config.toml
n_layer = 20
d_model = 96
n_head = 3
n_kv_head = 3
head_dim = 32
d_mlp = 384
vocab_size = 5288
activation = "relu"
norm = "layernorm"
norm_place = "pre"
norm_eps = 1e-05
positions = "learned"
qk_norm = false
attn_scale = 0.177
bias = "all"
tie_embeddings = true
parallel_block = false
init = "normal"
init_std_qkv = 0.053
init_std_o = 0.00838
init_std_up = 0.053
init_std_down = 0.00419
init_out_by_depth = true
optimizer = "soap_variant"
lr = 0.0118
beta1 = 0.95
beta2 = 0.99
weight_decay = 0.022
lr_head = 0.0102
grad_clip = 0.5
warmup_steps = 200
schedule = "wsd"
decay_fraction = 0.412
decay_shape = "sqrt"
final_lr_fraction = 0.1
batch_tokens = 32768
seq_len = 128
doc_mask = false
train_tokens = 107800000
steps = 3290
dataset = "wikipedia_en"
Each number is 500 + 40 x the weight over its row's rms, rounded and kept within 0 to 999. Layers, rows and columns count from 0. Numbers have three digits each. The size before them is the row's rms in percent of the matrix's.

# down: layer 13 MLP down (transposed), 384x96, rms 0.483, rows 3-34, columns 0-95
# up: layer 13 MLP up, 384x96, rms 0.48, rows 4-35, columns 0-95
down3 098:534483470448452523573522501544497450481565521554536578490557524439489441493408486528489511425463485517502485502544437537545536550478506539509534572505543476512462511512572510538511528488521462488430521473469458571458458475435494526431466460501572423485543541486510509476568441508521486528
up4 105:566419494518556453446498480563511519435409560491557571527532538490499429407456467515485452479506563485496476534526502495491507543455451535487435469481446457420453509462483545492464516521552495529517567587457525504521559526525498505452498494496518499490498471505483483497551488566426516540
down4 112:471509458432502458513522554497570464498474472491485518478469600528479489468468424498511487515574484595511464458576365478509487536494515539432508483458487502457570500534512513511435478421528477491523506480429496479505560563540479463510544436491518496490545528474533439478496494479569510496
up5 115:541496513444617533397563553477451390462434499469499488548544560519483494529524517509514514548497544505472521453489519476519534521500544524499554476472447505533484521522494498457506573465550479542514518491530465516445478519513536517474496444482468400516459427464527521443553447523560527523
down5 106:435495492520525432405520546403544561476458526480510504488590533578512509498489440511464529525539491557467441507493484460455508496536501474534526515547498511451449472574501515490508548535410439533497455579459531483493505504449524559580527526499541487513525479489532531401508496476497538485
up6 093:449457488476520506464538540457515480496517551613451519505492471535484457551473484499487547561545519514422483454525422493520446499474424522511410508562520479461512498581425465505488536591470457546590484544478487519508515556462466507522493474465505488470519531564456451520485444467501530463
down6 106:480448515497481495514604453501562492522515534505475457479512480573494493480463502502405472543482502540466485463491461552461550471452497494481445423521500514490473541555517476521559466579528459503540403576529447457509534454534543539529495449480541489526491434531471438507515482529384511524
up7 101:571471537428399485565471474447515480422402559506537513503533429507504488457569474459520459451485501486440518553508512473490428503533520551553553527419455531464469516499511477522529505484536512498496540521541490475454472553475452579495514525556535451516505555514554449504461479471505481450
down7 101:455438408526468494532521429466539465470388548526549524496559495503432416485550430507532536463475468512499505521483483456506470449514480495579534567415517535533495495494532511541460555493527535462526517514521467459511455524487472515515434437549563576482555529514483524458487511518508506448
up8 100:538472487505462457515558501478523414517426529482531453549497468517554525532480539535476522485510507519505538520482441574579564542451536504451488494511516466482452515498515499530527519541501580521443554569485515471490507535468459417564469520549517484394550415449484496568430510511468460491
down8 108:470489523454489451482446473522421493474480495511561498542486482544528463504460451467520512539523528639522475496519461503483429445551560540526543545516468515508559486559498536521560494472443504587440547441439531499511494554458444442513460529516504465481488490437419455498476500461533509453
up9 096:445465446507560500534540485488521449533503565556462563519543469537431501481510501524512470442499465510433454565506492483533511522483565482572490539466476537412441472491523510487542487441492527518498458580497500493576576566480469462446557507466482524484520469423533495553544479525461449425
down9 105:456537473497397557479447547529522525486547532489506513542513449515476471504516418561430545519518517504512536511522462437472516421492497458500531502479513445462425538471600421482471572456558459546464474576556462537512511457419498512485530500481444509526498539441499490469495497508493481558
up10 102:460505523494496536505509462424480491481502575443471472530514497438536510467476457408485505513516496543599491515469533520547525501488538428519426418455532480485453517467547473576437466418539447569548512501531524564513507492476537496494485455520474452472442466525473440556473471558515561524
down10 096:509494455535497433571444518571486484522534511518471519537471526460473539533485419499460497497504619515543490456535484491519485455522522493456487515466486525548555454496482455472425499440512521474468481445441546579501560599441472506511461507533458483506571400508482464499502427470464486520
up11 103:476501542426527514414525554486490582592521500498420488468524563522440383477507496488492476468475483578509533485527500521499499496501514561504521469462416494584483478526498491513449464458512471520503457452492510468457504566501477555496464542495535461522478422523479594476532508509548530439
down11 103:438472516538496530498504543494508514445445447497490459467480549475516472471518513433534521578512511542511461534469537520446512523471552565560527486557450535526516459504540523467546510529501505427504559480507520511483460531493529508511516503441602475527421493478387523519634481500482463426
up12 092:500446504528552508509525555517555481510490477501490504580512523500566538522408530575481501468501493480509545523547421431525497600505511449562472504455498545527480511469450485442483513507461562515465524478486488468524470503470472480516560445412439538570477481435523538511461398511437479482
down12 098:509549493482421526501557437441483437431550496481453531498530457513497431496543524513472504470472547549517572472467506450483489501536474526439525583451473450472441511483555500474532574531555496447519469580477524540436517479563455497498472454576471507525520504484466410492514492546551554517
up13 092:541492508560501462523581430441472490524477511532526513559490536535492444528471501535490515532572461567497459499449464506535514543480535471355444499523496512517452535523532543614448500520498542507475514464463464509536446455485493517553455512564487560473473444497452475516437534459459496519
down13 107:524460498464499518466490490461607369471594532420508495491501498490515498490472493484570504525493544550511559582449519407523549530574482520427533451511513501495537503487506553480513494469553498504528539490565439487498568473455503485511549484515488502486447452435538515452472473522533470475
up14 097:577428506526481520467430513454456502544499500428514579531507500479470449457463510522451542499496463454467431519474483485518445498525534543542492507487507483531521537448524556576501528434506518526504475490463474527531497500445568521524390513424501471549557471521543518479564384519452534518
down14 108:495517472479505528504531578465479520458496534439556507470473521522529523456419460543482530480465483491548539520524554506545535502536507477526433612543497551576460492543576525523454540557452473427521531439511511447434510534507487528471487445466523503420466463583488476430490544532518527506
up15 101:545475515491453494501463502519474485486540475494520547527536495463398512518452519473510500502525513531521540480452551521521474502417465547498571482439435528518562534459526415550513533571456543463496497427540477544473470526533463501520474484418525425532514477532559587485518531412519481582
down15 108:519496450458547474455486461510522522564484489571532517541523479470515533570427464464569402537545478541475444526454525485531488548550491528482438502473501550518552492490512471532462492436532543555576515434564561461472445565478476495444536473483506492543537528492456449498442442496564512473
up16 098:495544469533502563507456518462528496595462499489545495458608491450473473510517482397486476531530517501558495550532491489533502536352555505497453474494454497426483476467532491513544496501455493451470525498552456509449495494514488511456502574505517572519543564467512501436546521502563459514
down16 100:504450498490521439523464493496553517494531487522554480504497534516516523562471563509465438475541547522517385497389496463418517437477522530485454495500493503456576485466487435446480497533464552476513497506386537526474479545521490510523443576505506487481530504538497431486571509483475458421
up17 109:542551532584491469494554501456474470479475515555523524539509503499479567475427510570518459538536483456426461534480528518517500547540527484560518472512437613589484523518474492527479532469457548473506422458492505552499546491487486484526505472462578446414458531482463503530489519420504525441
down17 109:498459549532480465530546487527512459472468486521479525562450512553481507429470554569465482439439553554415467533642506493439478503536513472518454494527534544467499538528490434493564485532482524512422459507461465494545502542527446473556530489455534508423468525501492464531438476510470529525
up18 106:457473578482524481515515403450515555525508437529485525441547560481572449499560554504477493495489552532543480452385489478516488552432500461511499481462503514472430505470557448511438504524492525509487559511526550508513539529539571594554465500533477527548430547473488534509521474520521473512
down18 096:472453540507517465530474441545510527468432474513520502532487526537480469516473528451463524490541505505488457562481431501492438513515467470542534400478461482455451467470559514477541538546541491503486433517481513507393466517591526521554457483511515590545476451459417471526549570539525510561
up19 097:483481544485506496482525486493482467457500548484482525526591399486452492516551472490488553505532534543422495586497554479529544493403503530536546511446552491450475552433464475507519565494528467521445456504501455561523503531440542471550443499525460495487398450531550503473516463444553500522
down19 093:452514503466488465476531492449560523614505513465558479498521478519518560461386546495490470592559544517505551499466495534513459475514527502508534533500465489486525545516521541474484539508522460509475482573534496513506584444493509493499529477482450470621451514468466585493511533605495529497
up20 107:568546566486500508559496483597508542482461588485535448553539470569482464566523513492496410512462516493479492465497467476475495555448485538496482510470535465397527442469497562503499448402508468498572435554511479487544478498498570472492457498502475538510459451527492476508496558469523454475
down20 099:468511497489485446501552553505600476558537488535507496522469499488456522433532503483493525441501525467523468547475514512514466482423451541416502497449465520416494430501479574516532487449573525469541536536550475445633498493487522496482472501488455555551563474579525451513492478470500534521
up21 098:482525530489518490475461486516441454505516476474529504515533514448520503562528505486510544451540467542564529520495446594544500578447464569466480439429475519428485511510526514509464546428491514483544502530499514568506476463481595407497523527554500518549533533473500522492464453611470574534
down21 102:491481497467591497455543516502463391497518507573474528461537414540520529533501523494546473498404473563554550514551456548435517469452559477576492541468483446473529560525496492503490510532500518477495520499533451475551483513499483536489495551541495506542447483515546425513580523410468489476
up22 114:514482497489483465523487457453486502542461450452457460487511494520445482505486533500467527453531566457462597493510486551477453498453497450539562536575467486448463518528497467583491513433458519507524460489459450497461489549503549547568454514473585532549464481488516521599462435415487512435
down22 095:447494471480476492478495571459520422488603477510538531436467489479486507529493516509460465502476449474504463493512496517522608498511456450457519467489507450478460505497540515460490465614485510492504505521470414502585434492433557472458493514419555503436528478537455486518455507566451516562
up23 093:509470434511505429486500435504523592491529439561491545508495507537519463488411564440479535416465435502538496484500455507513561510535499486474580548470547569523465484488484468446527449452535502489537488490499508556529454487511467511559510554452550464524509413464540516537517481530431449549
down23 102:495505473478490526562548473474519499527525514487539451523425524420476440478549581454516476507492487519536564535476520466536493512507512512485499512499430518467542501504482539475581437447477471462485480500505489496545468483527527496521434546539390506564456549619418509482499562539531502413
up24 106:509516458493516506502484443501496537494559503506429510512511471473488542489488506537512521464605506465427439457538464516479482485459500562441480509468549460421502514528502570534473495531507529558464510510488432466583501596497527419560538463494429539486497500535514462525432523509400425527
down24 097:508524500519473444442478530544441502548452484432475537479524501578510442528508522443621488503426469440548561510451494457495449446516531520469475514476496532523540516560519483540454516524506502475519547550446486557479442439495461518404447455493543474440480455490460502527497528459531465441
up25 101:513500441457513468557553469568481508470552504482537470454484466448556455507504480518471447511530542532451517505500473521519447423461444517497472471461459491485463466552455477479520412468529497585532426603508552532480529563516501515437473514479519541552506489547562545539417462496434479529
down25 097:500548425439458484511478501531473504510422506517462512410508480525523466515472503439523521522408501467586497510425555491496552504491521566506497472585552509518498501556559500487489567571492580459500492541456442512489516509519493465504511437547599537498504479517469523533448521459464466575
up26 091:519544478466479552466514531536490526418514470582549579517475423385536495422522532448453441464516506485458558477519488543451466459481503476500427520472529520481498512502441570534466471538514548501492454511507528511434522457504483539471527482516503494425513440403504467509512544559470531528
down26 098:544588541452552495501496549471513491543544445465488468481440467609513515487440488486522446494539457487417531474505528536473489510483486517487533495549470497431509531575435519434474502494571509450481441508543484449541533536566514448549485525537523500503450477546478529564566506471505523594
up27 108:583445431474499520531463533470486483453575506535518520494549452465506476509459479473437464461553548453564501529479445574492548553522452512554572487485503512501486474527508421442534491479519571450410494458443437482449463548484478486475556549491466603506507532480521533494492479531511491474
down27 100:511532503499465566495515455489505529588427436614496557537496544535560489514537468483489486469509519490408555535508481459535515484500406582522507484511453436441481557538484482575516502519549520524502512536486538455473545503528546455441474429549495516422548501539484537525471479516523487500
up28 094:541570513511529462444497510512556553485500544503566486492555533507448407495518449506475530490537485467480561433479464550538535511502511515471487478503504464507511552577483473442478557555542436533509506505533619581544404528497556508501497450429544556463513506470471542501478498473490501562
down28 074:488496547458515505642500525476423398422443493609470529474438527495495546473513549476481430515494491481546431506510499516518541466497537440550491501496497491550492458501462505531547472421492490470543508465556461475474537511526481526601507552525516514501527471482521443493505488524488478448
up29 092:524484554482550525507487589507541504438481549495500523477523401542493448535490477510517475447444538497488461539477452496537444411439541488501446497455476490490530533534476561484457504532447521470455530433489479569531460576468514498473534472474511493527491601449512546535512590431449510525
down29 093:442553519532480463584494545481578515488596469457486483465475465432498496471552533512509518414544539486501489551456525432439420539500507529517497483491495499525554498477496533481501428523564575488402530450512505498407521523506572515467528537501499547467525492465567503503534537539459480485
up30 107:441513511454481424441578554539498470454482457461594504481518497496505481486423450545497499515526487428460512502499485478521496515531539455510484513566525560568442567531533485478516529445415544480485544526551485489460477565518486485557580548569504491479503497443513485606487518500458482521
down30 101:509577510548509489551461444457493459518537508463468516566508501492459547597566552482591481467524489485529493482543559532482488536512493560470480471473521468516575544496523520506555495567514417585526484522434529497457514460476550460421495442492520449479467554503496444523577495457496513548
up31 097:493527541462577464563423478473511444488520541457470536528490513495490566509492482456435548455525429473487552454450466478423586496565450519472481507545451530488503579520483489404469539527490469516464546506577541492521465525472507445472498507502406474525531444469489496526446531528528549495
down31 114:459467487435510552495474498562558505505461523459511429489506497590499466439518515527511532493447515518518425460540498462534483568482475568431494526485471536505445527452508508581481448469491572430503569547511478412541537500492476437497507520525524431514538529536484502506451432465560435538
up32 097:460514480485462481516521462430515446544471561586398521507519527470524440490517506445534467517559457468532428490493494541477559479485409544434506539505501493452508477483522593491473578500530508533518514486576595431459505517514511564501570525478542490510470535531550524540516518451514494504
down32 103:556505536446443571536472461590495515494492484477523563488458477505526507513434477492530477535491490513515498446480482424602568539567468492507491499480414507508471496411557449509464551472534478525462488477455432517497499427508573503529431538536420470443527532469464516461493510549476512518
up33 094:495483451506448393436413498503495492496499464493480507489524483437515488491497456491437508555550484461486516456557500463476593509504465557535469512427519572494459551498513514442504510514457499520550452575476450465600508515509509494510520491479476576575581538483518521499491482500604503535
down33 086:475448498487509517475615457440481536463496560523510485446495533479440471550510453504536524592519553445481452484510549528532537550517500529507511506418519568492475525418403441496476482469495505507560533466506536485486444449506538555485440494531542526524474457469532492445523483554555520429
up34 087:439528474468495475518438469529449493523419478477555467489542537534582437523442511498468476549511475474533483461453493458518529476560497497441472520475462502550506477516537504442505454425533507457435500527571457490540495604516482481534552552547448503476508525569551577492480499521435582477
down34 092:478424491514415436529506449539449490584476482517501470522506504475580530480467459447542463557522515493499507460509466488482426516532540527451564522575506480471540476582580453526487451504507564547511432438485486549526425525487574503474485486514462529455463487547468468498476569474542524522
up35 087:465528562466435437558503541457518496507486514452493450512505481476428465534493592461590484506467497499497496449577433513472525481500598533478521503502468459477521445507426527531458496435475484477557456578511555533545493512498468455470560550556477543495528540544465465425508488500492509438